From a checkpoint of a small transformer trained on Wikipedia.
Size: width 320, MLP 1600 tanh GELU, 13.3M parameters.
Each number is 200 + 20 x the weight over its row's rms, rounded and kept within 0 to 999. Layers, rows and columns count from 0. The size before them is the row's rms in percent of the matrix's.

# layer 2 attention output (transposed), 320x320, rms 0.0684, rows 7-14,71-78,135-141,199-205,263-269, columns 160-319
093,201,156,229,195,222,209,204,214,203,239,193,163,188,201,187,203,219,201,215,169,183,203,210,189,180,189,181,189,200,174,208,183,199,186,181,183,184,182,193,177,176,199,216,205,201,185,220,199,236,233,218,190,195,225,190,216,190,220,190,218,201,226,196,236,182,237,190,199,202,208,213,177,220,239,187,229,198,212,200,213,220,188,204,195,199,215,219,236,233,191,212,193,200,218,225,159,195,240,162,220,184,181,218,209,204,204,179,203,191,183,187,223,198,173,219,214,203,162,218,182,207,184,190,191,228,224,193,204,212,173,209,197,225,194,168,189,231,166,182,212,205,176,219,224,207,213,212,205,167,163,223,189,204,204,260,186,173,207,193,243
095,210,210,205,173,179,169,225,172,205,191,198,222,198,205,186,186,171,191,181,188,196,211,188,176,208,216,196,206,232,217,209,220,204,159,190,207,222,235,193,205,200,213,181,183,171,210,179,177,182,186,268,181,180,210,225,231,197,187,175,222,210,187,191,189,188,145,186,206,188,191,210,217,210,206,204,214,173,195,199,210,220,206,200,226,200,211,177,203,200,154,226,238,202,193,206,223,203,253,198,144,212,187,186,211,212,221,202,190,175,165,207,218,186,235,233,211,202,246,189,171,200,169,233,205,200,186,184,183,173,201,247,225,200,185,216,224,197,206,205,210,212,221,179,169,199,217,192,227,198,182,255,184,180,198,176,183,201,223,233,199
087,202,229,185,202,172,206,173,183,194,184,207,208,232,194,205,210,184,168,209,172,193,185,154,185,206,202,224,202,222,160,180,216,205,210,211,186,210,231,203,228,163,128,176,175,199,209,176,150,183,201,206,213,195,219,193,214,190,177,165,224,221,236,218,173,185,218,208,212,203,229,207,220,197,210,215,211,197,207,239,227,215,191,202,213,169,208,214,210,189,226,178,189,183,201,183,224,206,206,210,217,236,166,219,211,193,211,235,239,224,197,223,240,192,205,210,189,228,201,184,184,173,159,221,230,195,176,221,186,204,201,234,208,218,216,215,209,172,204,211,183,227,205,198,214,173,171,208,208,194,192,194,234,200,195,176,174,216,211,199,193
093,191,193,219,203,213,192,201,184,198,187,197,173,183,201,205,202,196,208,222,196,230,158,225,200,213,215,211,198,180,219,206,206,223,221,178,209,195,194,197,235,182,207,218,189,187,184,190,225,219,185,201,190,215,173,199,216,187,212,186,171,239,195,184,196,198,206,192,213,185,180,226,199,211,208,201,178,225,166,176,188,185,181,165,200,191,217,186,225,192,234,232,211,180,244,184,198,175,175,166,213,212,178,183,193,197,221,193,197,205,184,206,220,212,223,150,222,161,179,213,173,186,208,204,128,240,206,228,228,176,204,190,185,246,192,228,164,181,218,178,223,227,174,184,208,209,212,230,218,200,192,187,206,151,241,178,199,231,169,222,193
094,168,166,196,159,168,198,197,210,237,203,200,193,205,188,212,207,227,184,221,231,241,226,192,188,201,224,184,242,195,196,207,181,224,229,190,187,193,250,196,181,189,198,202,213,204,215,245,211,188,170,181,200,193,212,219,207,210,193,195,205,185,186,205,187,189,192,223,222,209,207,199,195,196,253,167,194,196,247,192,198,208,208,190,218,206,200,204,186,173,198,220,235,169,233,191,201,159,223,179,156,205,200,210,190,168,210,208,224,216,251,181,165,237,186,197,210,189,172,194,207,180,206,187,187,240,198,209,198,204,208,191,231,191,218,170,189,222,231,185,203,217,188,228,172,185,207,232,211,176,208,213,215,214,221,242,176,206,198,175,219
087,173,200,202,202,213,233,204,197,217,189,200,174,204,182,188,238,208,178,181,203,216,201,215,204,201,179,149,193,195,215,215,212,163,216,183,206,144,181,252,169,185,162,198,220,202,168,173,213,216,179,230,170,179,187,207,162,177,199,234,235,200,228,192,212,217,199,200,200,174,192,195,228,213,154,215,228,212,210,225,173,192,171,200,212,175,241,168,205,217,174,224,207,191,223,193,157,196,235,212,183,177,196,162,191,221,214,196,204,218,208,180,192,218,188,195,191,193,194,197,195,214,220,172,201,175,188,183,212,192,228,202,231,197,202,218,192,231,209,226,189,178,225,230,227,225,191,215,219,205,201,209,185,239,214,209,217,203,233,242,235
103,200,153,171,233,206,199,200,228,217,199,197,157,256,183,180,193,207,206,199,219,206,183,222,165,212,185,231,181,204,195,193,223,179,220,190,194,208,168,207,170,199,208,200,199,221,204,187,189,181,206,244,177,210,196,186,218,180,206,221,223,212,196,209,257,186,191,165,191,195,158,220,194,169,213,231,222,183,199,193,199,197,188,172,176,231,201,212,203,200,214,188,226,181,183,168,175,251,192,177,162,219,229,200,193,213,189,219,199,205,182,223,204,194,195,196,224,183,180,200,219,192,179,210,188,176,240,173,162,210,180,216,234,180,218,219,219,220,190,206,197,201,242,206,208,219,198,209,178,191,202,216,199,163,199,194,180,212,228,181,234
092,230,185,179,229,201,196,196,192,213,217,221,217,193,204,182,197,227,211,191,209,191,201,205,201,177,197,194,186,187,207,182,218,209,225,191,203,209,228,202,204,159,204,188,220,214,193,216,212,212,175,219,213,168,197,215,190,208,227,189,227,204,184,192,251,228,212,203,183,190,203,192,218,173,184,196,187,157,170,171,224,214,169,194,159,196,206,234,205,223,180,226,184,182,194,184,199,203,186,180,234,199,218,188,194,235,205,182,161,210,196,226,214,217,187,246,196,193,192,198,202,223,205,192,172,177,222,203,197,200,192,172,204,178,182,196,212,210,180,184,198,186,176,220,250,207,188,218,205,178,222,213,209,196,192,185,217,217,171,203,196
100,196,194,201,199,213,173,216,210,207,201,200,226,219,172,198,189,207,177,198,199,193,181,184,181,154,195,180,219,207,214,234,217,155,239,208,189,186,209,208,196,161,153,161,212,205,214,190,199,226,206,245,198,216,194,134,201,211,187,171,207,188,204,163,181,206,199,181,205,196,194,219,165,206,188,187,194,221,213,183,237,220,212,174,228,185,190,206,221,208,224,215,226,203,200,204,178,193,177,189,214,193,157,190,203,210,211,194,163,213,198,164,216,183,212,226,192,194,194,193,217,211,178,215,227,158,227,212,166,222,179,209,179,199,247,234,170,226,183,194,220,201,193,185,204,182,204,233,171,214,225,190,215,204,218,191,218,229,226,240,161
096,192,214,210,181,193,220,248,182,207,233,223,200,218,221,210,201,208,200,167,199,213,207,191,212,200,182,223,219,193,221,205,195,213,190,169,230,180,208,200,202,216,194,244,219,135,178,197,192,215,238,216,225,162,168,200,205,231,174,205,219,202,200,201,196,205,221,206,179,211,214,212,163,194,184,206,195,212,184,220,222,234,188,219,242,177,195,196,182,213,209,210,205,225,218,193,186,181,195,188,191,211,212,193,207,211,161,195,192,174,194,201,175,207,194,200,155,217,181,183,225,191,230,206,232,211,197,199,217,198,183,169,190,220,229,201,181,208,185,202,187,209,206,202,237,210,206,166,209,200,214,203,202,202,176,182,176,190,176,210,205
101,208,193,194,186,219,205,232,164,224,226,209,189,224,213,239,226,202,218,216,225,187,204,177,209,202,198,197,218,185,244,215,211,173,233,204,194,227,182,202,191,197,242,215,219,184,212,196,197,204,211,195,206,215,215,233,201,225,239,193,195,193,206,171,189,185,208,214,157,212,175,236,163,203,207,190,228,207,192,197,160,184,219,220,204,184,200,204,213,225,192,198,208,190,201,197,205,185,205,215,182,211,221,200,199,229,183,195,210,199,193,227,191,201,163,195,208,191,179,180,178,195,182,171,194,190,221,167,188,177,210,229,168,215,187,187,224,225,191,162,171,192,153,193,178,197,220,204,166,188,225,194,168,182,170,219,203,159,193,189,174
097,209,237,222,206,254,205,218,219,188,194,216,209,186,195,198,221,214,207,180,173,172,177,207,189,207,188,212,203,223,183,221,224,220,193,183,217,193,166,211,176,212,195,232,209,174,193,198,201,210,223,177,191,192,187,204,187,214,177,200,202,217,216,187,177,170,173,201,216,193,179,194,220,228,208,194,194,178,189,205,167,211,201,234,167,205,189,205,237,175,193,196,178,211,198,196,191,164,203,225,197,172,187,207,198,175,191,183,192,201,208,177,201,181,219,160,185,167,216,221,230,162,192,210,194,227,158,194,151,195,189,207,233,205,193,192,208,191,211,188,179,192,195,201,175,171,181,184,219,174,165,205,186,212,203,202,207,164,223,199,219
095,205,206,236,178,187,222,182,212,149,171,176,224,181,175,191,161,193,208,217,141,164,192,228,187,174,188,215,175,193,154,219,214,226,210,193,189,215,170,232,189,229,169,165,205,223,194,207,219,212,218,214,183,235,188,197,219,239,181,215,188,189,185,181,217,223,198,168,228,180,174,201,226,244,220,249,176,161,232,204,216,217,186,178,198,196,213,188,208,226,177,195,225,210,193,167,187,194,226,207,244,227,221,196,219,234,202,212,213,227,178,200,219,189,170,192,179,195,220,187,229,189,207,217,222,206,194,193,223,210,200,220,212,215,191,215,212,198,182,212,202,194,189,196,210,221,193,199,222,181,222,201,215,195,231,188,222,220,227,205,208
097,211,207,217,197,188,209,198,211,208,168,218,223,191,219,230,204,221,237,188,204,201,203,214,200,195,196,229,172,227,199,235,229,210,160,194,205,213,233,188,196,208,213,189,240,175,207,229,227,170,198,163,226,184,182,182,202,188,222,203,219,230,169,196,186,188,155,205,221,206,187,210,216,217,206,217,210,213,191,196,180,178,203,216,183,184,150,199,186,218,186,185,217,202,187,185,181,206,187,188,202,163,193,202,198,220,199,186,214,227,223,176,191,233,219,200,191,216,197,206,189,181,192,176,219,211,211,193,178,170,235,199,212,190,227,173,228,190,193,200,158,235,172,229,232,194,242,206,220,158,164,202,217,238,190,229,174,198,211,195,189
100,160,218,223,191,202,204,217,220,223,170,199,206,212,206,195,199,225,225,214,201,211,187,183,208,176,192,186,205,180,209,197,160,210,168,194,221,196,228,246,207,201,201,180,188,193,180,207,187,209,211,208,191,209,219,196,169,200,222,197,175,192,201,194,198,218,233,216,134,215,213,249,221,185,225,201,178,174,203,163,208,145,192,163,225,219,218,201,186,204,219,200,177,170,230,186,185,179,175,228,185,236,194,190,192,205,228,183,190,179,203,217,221,187,224,234,212,189,174,204,235,209,229,168,201,191,185,210,164,214,177,177,169,200,216,205,189,185,203,165,198,216,188,202,172,169,201,181,217,201,198,242,209,214,229,191,203,213,218,200,212
103,195,219,217,210,169,190,206,209,184,198,221,209,244,191,211,212,182,182,229,153,199,226,169,192,182,191,221,218,235,217,222,166,188,209,227,196,186,189,188,185,210,222,165,174,191,165,152,210,178,220,199,180,214,202,184,157,198,191,198,207,205,172,210,230,198,233,231,193,193,222,193,213,209,222,242,192,211,235,231,225,191,217,213,209,177,209,188,209,193,193,216,239,236,195,200,212,178,228,187,189,205,204,228,194,215,192,201,235,226,195,227,264,208,244,178,168,180,180,186,196,212,217,209,220,201,226,190,202,190,206,189,196,215,206,200,219,203,192,225,202,209,241,177,198,214,230,195,193,195,155,210,209,213,224,198,189,206,181,222,240
092,234,205,222,191,172,207,186,208,218,219,205,204,199,197,201,187,239,203,210,221,172,189,180,193,159,181,236,187,180,221,171,192,155,205,212,157,188,208,238,218,213,191,187,225,179,210,208,175,187,209,211,198,225,241,217,191,184,212,201,253,181,189,204,181,200,201,191,221,235,200,193,173,199,164,191,204,207,205,185,224,195,186,250,189,216,187,218,212,179,200,218,210,196,173,210,210,170,226,202,186,191,219,237,212,205,202,230,223,222,215,224,181,180,187,184,233,208,210,226,191,192,192,183,206,249,184,186,176,181,214,206,212,215,213,174,174,191,253,219,191,204,204,213,207,222,202,175,193,203,151,216,196,180,203,188,225,208,209,174,231
097,153,211,225,226,211,187,203,215,187,193,207,202,218,198,199,227,195,213,207,211,181,240,203,227,185,166,222,184,207,185,186,197,209,211,168,209,189,168,180,222,223,257,215,215,187,188,180,246,235,200,203,236,261,210,198,231,213,221,184,228,218,214,195,203,209,231,191,204,199,252,216,210,165,225,210,240,246,200,196,158,183,189,212,200,180,220,166,171,197,190,184,185,201,225,218,189,181,165,194,214,148,208,188,210,238,208,223,220,223,223,229,209,222,212,230,195,207,181,186,208,175,178,217,208,185,206,237,211,190,209,254,171,210,211,197,219,216,198,182,202,223,191,204,193,182,206,213,227,221,188,169,192,194,227,196,186,220,209,207,191
099,230,222,182,217,167,202,180,178,224,220,236,240,182,207,218,193,224,213,182,187,199,174,184,184,158,188,212,188,183,236,178,211,201,213,219,163,170,197,189,196,202,208,187,183,206,224,185,205,203,160,173,213,188,222,242,222,219,219,164,189,197,185,201,163,163,226,228,203,206,207,184,180,199,202,161,215,193,218,179,221,212,180,184,174,172,242,222,201,172,166,208,199,193,196,205,223,175,188,178,210,212,184,220,170,207,216,211,228,203,170,200,178,205,197,164,184,167,192,184,202,159,171,208,225,198,192,240,208,165,207,196,226,207,208,223,161,190,176,154,191,183,190,171,195,184,206,192,164,171,195,214,233,211,207,205,195,210,231,187,220
102,214,188,190,204,171,175,190,192,180,182,207,181,205,188,214,195,215,223,226,217,197,214,219,192,240,227,210,223,232,187,204,187,233,202,148,196,194,188,192,196,182,202,193,199,192,205,209,222,176,179,216,203,219,232,207,184,202,219,204,212,205,222,228,235,201,217,224,190,175,179,177,215,169,197,196,204,193,175,178,217,185,189,169,188,239,202,215,215,195,255,218,159,197,199,227,210,240,259,196,211,216,188,203,200,188,199,197,199,235,190,214,214,186,210,184,198,194,191,196,237,219,236,196,160,215,191,193,173,207,210,171,209,213,205,206,213,172,222,172,207,205,205,217,190,196,159,190,165,186,242,185,210,192,194,167,199,192,213,168,188
101,198,181,193,234,206,197,193,205,188,171,214,215,164,206,245,200,189,193,242,186,194,215,181,208,168,197,210,180,181,178,220,207,202,174,224,185,203,179,203,205,230,195,245,187,231,215,206,216,185,202,204,190,198,177,213,218,220,197,218,176,197,210,235,202,208,198,235,194,196,164,231,195,221,187,168,221,248,199,205,185,191,193,202,203,210,204,215,184,235,226,230,165,219,186,209,181,176,217,217,195,189,168,203,179,224,188,192,200,190,189,200,171,207,230,199,198,193,187,158,194,213,219,201,174,236,225,184,216,203,240,158,225,193,191,226,172,193,192,226,188,181,239,188,174,189,205,170,169,190,226,188,222,206,232,216,188,204,194,178,189
097,187,168,211,198,217,214,217,215,201,201,193,219,249,220,170,214,203,156,171,194,185,211,193,209,239,230,176,179,209,164,219,225,200,200,241,221,180,241,187,229,229,212,184,217,202,176,194,206,198,200,204,186,181,185,195,142,186,167,203,189,170,211,223,197,196,198,215,230,222,200,190,188,210,193,201,198,210,180,181,204,189,189,205,203,191,187,166,225,200,227,217,201,219,216,191,185,211,185,211,202,206,214,173,177,197,210,208,174,191,177,149,203,188,198,203,169,234,200,211,189,223,170,242,179,202,214,217,196,172,183,200,177,170,208,202,220,220,228,244,164,206,193,215,191,218,205,175,213,227,230,199,226,228,200,182,200,203,180,193,171
096,168,188,185,212,199,191,195,209,184,219,231,201,217,230,194,219,170,186,202,197,208,182,239,199,190,202,166,174,214,192,251,194,209,226,216,183,206,215,199,188,213,211,246,205,190,201,202,214,172,191,181,191,184,216,180,170,190,191,187,218,168,196,192,187,204,224,189,212,226,206,177,185,198,206,203,231,204,206,175,180,183,203,199,183,173,179,177,166,207,207,227,217,174,176,200,189,202,193,201,238,213,217,223,155,195,186,219,191,224,217,199,204,187,211,225,199,220,179,205,204,234,243,220,194,206,226,223,197,188,188,172,209,202,227,196,212,166,180,210,217,211,243,210,207,200,227,209,192,185,196,158,213,246,226,221,156,198,276,229,182
111,218,196,200,216,216,204,180,205,183,182,234,218,179,179,196,200,211,174,212,193,206,182,180,226,239,233,175,217,162,231,191,207,197,204,222,222,230,179,212,259,198,211,203,230,202,206,205,198,216,222,186,214,204,244,192,212,215,190,200,185,209,202,204,213,237,209,228,230,224,193,189,194,183,185,194,187,172,192,204,250,211,198,207,219,210,184,224,229,203,224,159,210,226,184,191,241,215,204,197,217,198,210,205,206,202,192,194,242,199,212,160,198,258,222,196,179,183,189,173,205,192,195,185,155,195,198,173,211,218,212,204,214,192,165,196,227,209,161,188,208,218,197,214,222,209,192,204,219,202,200,194,221,189,200,231,187,151,179,195,167
105,180,233,240,193,220,189,212,197,270,198,167,208,201,200,238,190,184,188,209,213,171,212,198,206,246,160,215,197,222,212,179,215,179,215,186,196,164,209,221,194,197,191,241,191,144,237,230,186,193,185,232,192,190,220,195,141,218,170,191,183,187,167,205,195,162,182,210,182,238,218,198,189,212,182,204,199,206,189,177,210,217,204,198,220,244,191,193,233,189,192,204,224,197,181,232,161,200,212,182,196,199,177,201,209,207,204,217,196,219,226,220,178,231,178,217,194,170,237,204,208,195,176,182,193,205,239,235,196,181,205,184,215,197,214,169,176,191,211,225,226,218,154,238,202,223,206,202,201,212,210,227,214,222,229,168,225,174,231,144,211
101,188,190,204,220,189,179,202,212,203,233,205,209,190,233,199,190,164,189,239,163,192,198,209,195,187,203,183,190,180,230,227,211,221,193,187,175,211,193,207,194,210,193,199,212,206,207,173,194,176,202,190,194,189,197,177,196,175,177,174,192,163,219,172,197,189,217,178,200,222,195,186,187,165,181,217,241,186,175,191,220,209,192,187,221,206,198,221,191,218,179,182,197,206,222,204,177,200,208,204,188,193,196,238,163,191,181,195,214,203,155,206,209,170,169,231,202,251,178,230,206,213,255,167,239,205,210,196,227,203,161,181,209,219,233,197,213,234,246,215,199,180,235,217,173,168,198,239,207,207,178,200,172,194,209,228,197,234,217,201,160
106,228,247,196,253,210,203,191,204,201,209,200,188,203,233,205,201,221,181,186,204,203,214,193,221,212,158,211,219,207,216,167,197,199,168,200,194,193,204,210,217,212,206,250,200,235,195,226,195,204,203,222,211,186,187,195,239,187,192,210,212,211,190,218,216,171,228,210,177,195,214,168,220,206,194,149,201,239,205,227,195,216,192,218,202,200,166,180,199,185,182,195,211,207,178,204,198,218,201,223,188,218,204,210,226,186,194,207,173,190,238,178,153,181,194,192,212,188,224,174,165,192,200,181,222,213,230,208,244,217,227,146,212,174,232,217,173,162,200,178,229,207,193,207,246,229,218,222,180,225,205,223,178,212,184,208,189,232,178,211,222
102,195,180,196,207,201,212,211,192,237,166,171,191,192,199,201,178,198,215,213,215,209,217,194,186,206,199,181,182,198,215,185,170,177,218,176,202,209,189,188,184,201,236,215,198,186,209,194,175,212,209,182,269,218,200,183,170,172,203,209,241,209,217,226,241,161,196,181,189,244,205,203,197,222,186,198,179,192,170,185,196,179,191,203,215,249,180,206,201,199,185,197,199,169,186,218,191,184,195,172,186,198,231,201,190,186,244,178,194,244,188,204,224,209,200,259,207,163,199,218,223,210,209,190,232,198,246,184,237,223,214,204,160,218,213,213,215,194,169,215,208,201,189,191,181,243,218,176,184,196,193,257,196,199,154,214,200,217,211,176,200
122,257,159,225,206,183,193,194,170,224,198,209,197,213,200,202,180,212,183,202,224,188,209,183,207,221,200,183,206,217,169,172,170,197,231,215,184,222,203,245,163,222,231,197,202,209,214,227,237,191,226,242,201,182,171,175,178,212,168,211,207,185,173,202,184,202,187,199,226,188,178,197,197,226,179,157,198,215,212,197,228,174,178,199,204,176,193,193,182,224,177,205,228,191,207,193,216,220,209,216,200,203,215,195,178,184,199,165,198,183,182,237,216,247,218,185,193,191,181,210,194,177,225,195,192,198,211,210,206,212,176,214,228,190,156,202,193,209,213,227,177,203,191,198,237,215,182,199,183,198,216,192,186,230,169,150,238,205,203,191,192
104,190,186,189,210,178,213,187,208,190,230,184,196,192,187,193,175,177,171,190,181,219,183,162,179,169,197,202,200,207,182,213,191,205,172,206,181,156,165,198,175,219,211,191,204,221,192,190,199,208,201,226,158,212,194,197,228,207,202,195,212,241,221,190,198,201,180,180,212,154,204,203,200,174,212,192,194,206,170,185,179,196,211,208,222,196,196,169,216,196,172,211,179,234,208,199,211,209,222,242,195,180,205,262,198,216,184,173,198,221,222,240,251,206,195,172,217,194,185,193,206,201,195,210,207,187,214,241,202,200,184,185,182,185,210,201,222,207,196,242,219,177,178,207,208,209,164,225,187,212,169,200,203,160,210,172,173,166,147,198,208
111,199,193,183,191,206,159,188,175,222,187,180,230,224,227,182,216,203,208,211,166,175,223,182,184,181,196,176,229,194,218,209,223,200,155,186,199,207,200,192,189,216,185,216,181,229,204,189,195,195,185,217,200,211,208,181,215,201,198,218,191,221,189,167,208,193,188,186,207,254,209,194,238,169,212,219,204,196,201,199,214,215,198,175,164,217,181,207,194,212,187,210,210,184,207,175,255,209,229,256,200,210,204,197,160,208,183,192,199,184,179,205,171,204,188,269,209,216,212,199,214,177,208,231,197,198,241,179,208,175,224,213,215,207,199,211,220,179,193,224,167,203,171,207,188,207,199,197,228,180,214,186,205,225,168,211,203,195,228,182,206
108,191,219,184,236,186,180,203,187,172,160,212,224,204,186,223,211,226,208,189,203,221,169,150,238,184,212,218,217,202,168,197,244,213,196,231,203,200,239,184,195,219,191,202,212,212,206,192,193,195,168,192,222,203,194,203,198,158,205,177,213,187,218,193,196,184,165,207,169,208,188,215,210,194,205,179,213,228,221,177,210,157,169,229,185,231,194,191,206,213,208,214,230,181,213,216,199,234,213,212,185,190,177,189,181,230,190,153,212,213,200,182,155,194,204,200,223,201,167,184,240,194,193,202,191,198,190,231,244,179,191,193,172,207,177,210,165,197,224,199,235,192,201,187,165,196,195,187,225,210,170,189,208,212,210,175,185,224,195,174,196
100,201,179,206,187,211,219,215,212,221,222,188,182,221,201,256,212,184,182,199,188,187,191,219,194,216,199,212,207,211,213,182,229,204,183,208,190,209,210,213,185,170,209,199,199,232,209,224,209,195,207,220,219,195,242,205,242,201,215,224,223,194,159,205,206,203,206,199,196,198,221,185,189,176,206,232,215,179,180,234,227,175,199,185,210,157,229,170,222,198,220,211,141,251,208,193,220,222,208,216,224,206,213,207,240,204,159,234,171,169,188,182,185,213,166,219,215,190,203,213,170,201,224,186,189,202,215,180,198,250,164,224,184,211,189,220,222,168,212,211,190,200,218,193,221,177,178,196,216,189,231,187,209,208,186,240,221,222,211,224,214
100,164,210,203,189,205,181,202,176,213,164,163,198,230,219,221,192,217,205,184,199,230,204,205,166,219,159,179,198,201,189,174,216,188,174,211,199,191,199,167,202,181,192,232,203,191,209,182,230,213,191,218,211,217,216,216,196,195,209,180,199,208,203,201,158,210,237,183,178,207,217,201,198,200,213,177,189,195,192,168,171,194,234,207,173,177,208,213,203,195,184,190,201,166,175,208,186,204,152,160,193,183,200,208,172,206,175,186,183,213,201,200,188,187,170,195,183,203,224,179,172,174,174,179,226,180,201,218,160,202,175,181,215,199,183,159,213,190,186,216,229,214,165,179,206,185,234,188,212,221,222,202,175,172,188,169,216,218,242,189,200
106,202,187,189,218,201,207,217,190,188,236,205,198,216,193,189,217,190,156,220,185,182,224,168,201,178,207,190,218,213,198,193,238,220,226,199,218,218,198,209,202,221,203,166,164,206,212,209,204,175,205,178,217,175,190,228,237,208,222,161,199,198,173,204,211,206,197,173,183,184,164,201,183,156,176,186,187,182,184,192,199,222,204,202,200,177,212,164,187,197,190,174,228,165,212,217,225,245,177,199,164,178,240,195,201,187,207,209,200,173,211,190,183,191,207,195,245,222,167,249,193,175,217,182,212,195,232,182,180,207,210,212,230,175,188,195,187,203,228,183,154,217,191,198,187,206,190,223,224,199,189,215,260,200,222,169,241,210,214,192,218
100,222,210,205,199,218,197,220,212,221,194,176,189,204,170,185,205,203,181,220,171,180,195,222,215,211,198,220,200,233,190,194,227,249,194,196,184,163,203,203,167,185,208,190,223,188,199,225,181,245,202,206,175,194,204,183,206,250,206,221,199,249,193,196,217,198,219,176,198,208,196,215,247,203,222,238,176,213,244,184,201,200,165,183,198,165,193,224,223,193,206,177,204,204,185,214,213,184,185,199,222,205,208,163,193,189,153,195,222,175,165,185,204,190,177,229,178,197,213,210,189,222,226,171,208,198,199,205,179,166,199,195,213,213,204,177,214,208,183,212,161,200,172,202,219,229,209,189,191,206,215,185,218,192,184,199,220,181,195,222,226
109,202,159,203,210,208,193,182,198,161,164,179,215,194,220,211,171,204,192,210,231,211,210,233,196,228,192,197,233,229,249,238,232,238,201,195,222,236,174,189,197,161,219,175,188,169,202,186,195,200,221,206,195,191,168,172,215,220,174,188,195,204,224,205,230,188,212,173,162,214,171,205,176,180,219,235,200,227,198,197,240,192,222,183,225,180,180,200,238,214,244,211,222,212,175,187,184,204,223,192,147,228,188,199,199,226,212,192,182,180,160,164,178,224,203,166,205,187,228,201,191,211,187,203,198,180,226,159,207,182,150,214,191,204,246,154,187,206,208,210,194,229,214,189,195,224,187,178,232,215,170,186,194,193,213,204,193,204,213,195,209
# layer 2 attention value, 64x320, rms 0.0484, rows 8-14, columns 160-319
101,189,154,167,202,208,197,174,179,199,163,178,176,225,180,202,228,208,175,192,202,190,205,182,180,184,194,177,210,212,171,169,196,213,218,222,178,265,191,207,159,182,184,143,211,181,188,189,204,205,184,202,186,188,202,179,227,199,215,226,222,207,191,156,192,204,176,197,202,222,179,209,222,192,215,216,227,208,200,138,161,186,200,192,176,187,244,206,208,179,239,213,182,211,196,237,212,211,207,184,219,198,161,200,226,209,185,166,218,169,190,159,187,209,171,181,203,230,223,181,184,219,221,181,210,221,207,231,174,202,207,202,197,205,196,179,209,209,217,248,167,202,176,206,201,233,224,207,186,196,180,190,223,170,202,186,193,235,171,196,178
098,213,190,198,234,174,193,219,188,173,206,213,216,184,200,224,143,190,184,186,199,208,208,189,185,229,169,197,213,183,215,249,191,190,164,203,208,208,193,209,209,194,211,239,215,204,218,201,226,201,182,230,192,183,229,218,173,163,185,182,225,212,222,205,237,216,211,195,177,203,212,192,241,181,204,213,144,179,192,184,232,167,187,217,173,236,222,172,188,205,163,223,185,179,184,187,211,196,199,230,162,192,203,181,196,232,198,191,223,199,207,196,209,224,191,171,210,214,217,164,188,194,209,191,204,220,197,179,193,222,180,191,211,233,211,165,215,202,189,188,230,192,206,184,209,232,184,155,244,171,212,196,204,191,216,190,175,223,240,183,183
098,206,206,221,214,217,196,146,167,188,168,189,202,202,197,204,236,185,206,210,212,225,197,195,178,173,218,252,209,217,184,223,214,201,244,206,219,231,220,175,229,201,216,208,169,174,201,167,216,233,203,205,175,157,196,226,211,220,202,209,206,210,216,247,197,186,155,219,178,212,204,207,211,233,206,183,192,229,219,180,223,232,205,193,193,223,186,232,210,176,215,174,205,201,212,158,186,220,190,211,205,163,237,198,166,223,146,211,188,213,193,232,229,194,204,186,161,176,201,169,220,212,210,154,164,197,234,171,214,202,211,200,217,203,183,205,202,206,209,198,188,199,185,223,209,201,191,217,183,144,201,186,205,237,190,203,198,231,189,202,208
102,191,187,183,220,166,180,211,195,224,190,181,185,221,187,197,204,233,209,200,202,200,222,217,179,204,203,167,215,203,247,203,197,192,231,201,194,189,219,196,210,226,198,225,225,221,225,197,189,210,213,215,199,200,225,213,215,215,198,222,187,233,184,203,201,188,171,209,186,204,190,226,179,216,223,207,193,178,208,186,185,198,225,188,218,244,167,243,183,171,209,212,246,221,194,210,182,211,168,220,189,200,235,202,173,185,210,237,212,210,243,227,181,218,216,209,208,210,171,190,179,183,217,163,186,229,211,241,221,200,210,196,178,173,198,202,225,192,214,204,214,225,159,221,196,202,196,184,186,203,203,182,198,222,225,238,213,193,225,167,189
099,184,172,190,187,199,173,148,210,204,224,190,227,210,206,200,213,180,202,195,190,176,225,187,200,184,209,218,171,186,201,165,199,215,213,203,189,193,228,212,227,184,195,216,218,193,223,187,208,218,235,200,182,223,199,186,197,202,223,173,195,182,154,156,207,205,183,204,208,185,213,197,206,230,159,188,171,194,183,224,262,209,236,246,180,185,222,212,210,201,175,173,193,192,194,193,228,207,216,192,164,197,237,182,208,211,203,201,202,198,176,208,211,203,190,224,203,247,216,198,210,173,210,195,182,215,193,194,193,184,190,171,179,204,173,180,207,243,216,194,232,215,172,223,190,207,173,217,200,225,199,199,202,187,199,233,196,209,197,212,193
104,228,179,203,178,199,217,181,192,227,153,184,190,178,183,171,178,225,186,199,188,252,188,188,181,234,204,204,213,213,216,173,201,208,182,240,253,218,221,207,184,186,203,223,199,200,215,233,156,179,184,172,162,229,199,184,222,160,221,212,203,240,190,210,192,193,186,179,214,192,205,186,232,195,233,176,222,171,199,214,223,216,206,202,184,171,209,242,185,229,170,173,224,185,229,201,210,224,172,181,195,221,201,173,194,216,233,221,170,213,212,190,151,185,221,183,183,179,183,202,207,205,195,198,184,203,221,189,196,214,229,183,205,222,219,176,163,222,212,217,200,200,201,205,154,219,207,214,198,195,222,199,214,181,180,207,210,197,201,203,214
102,198,207,197,173,168,180,212,187,211,230,191,188,224,210,192,197,198,191,218,177,236,172,195,206,185,225,195,187,197,195,185,205,225,188,216,180,178,213,192,208,217,221,190,206,195,138,220,178,166,213,218,182,191,195,208,187,179,177,223,224,198,190,175,208,195,193,231,217,187,170,252,225,213,178,182,234,176,213,220,176,206,207,189,211,227,204,198,194,216,182,223,182,197,176,199,211,198,205,184,182,177,238,207,198,207,209,173,212,176,190,210,218,217,217,211,165,230,173,183,180,194,221,203,180,226,199,224,194,198,221,212,227,176,212,187,212,212,215,196,199,168,192,204,223,184,226,241,173,186,211,176,220,207,168,171,179,174,194,208,230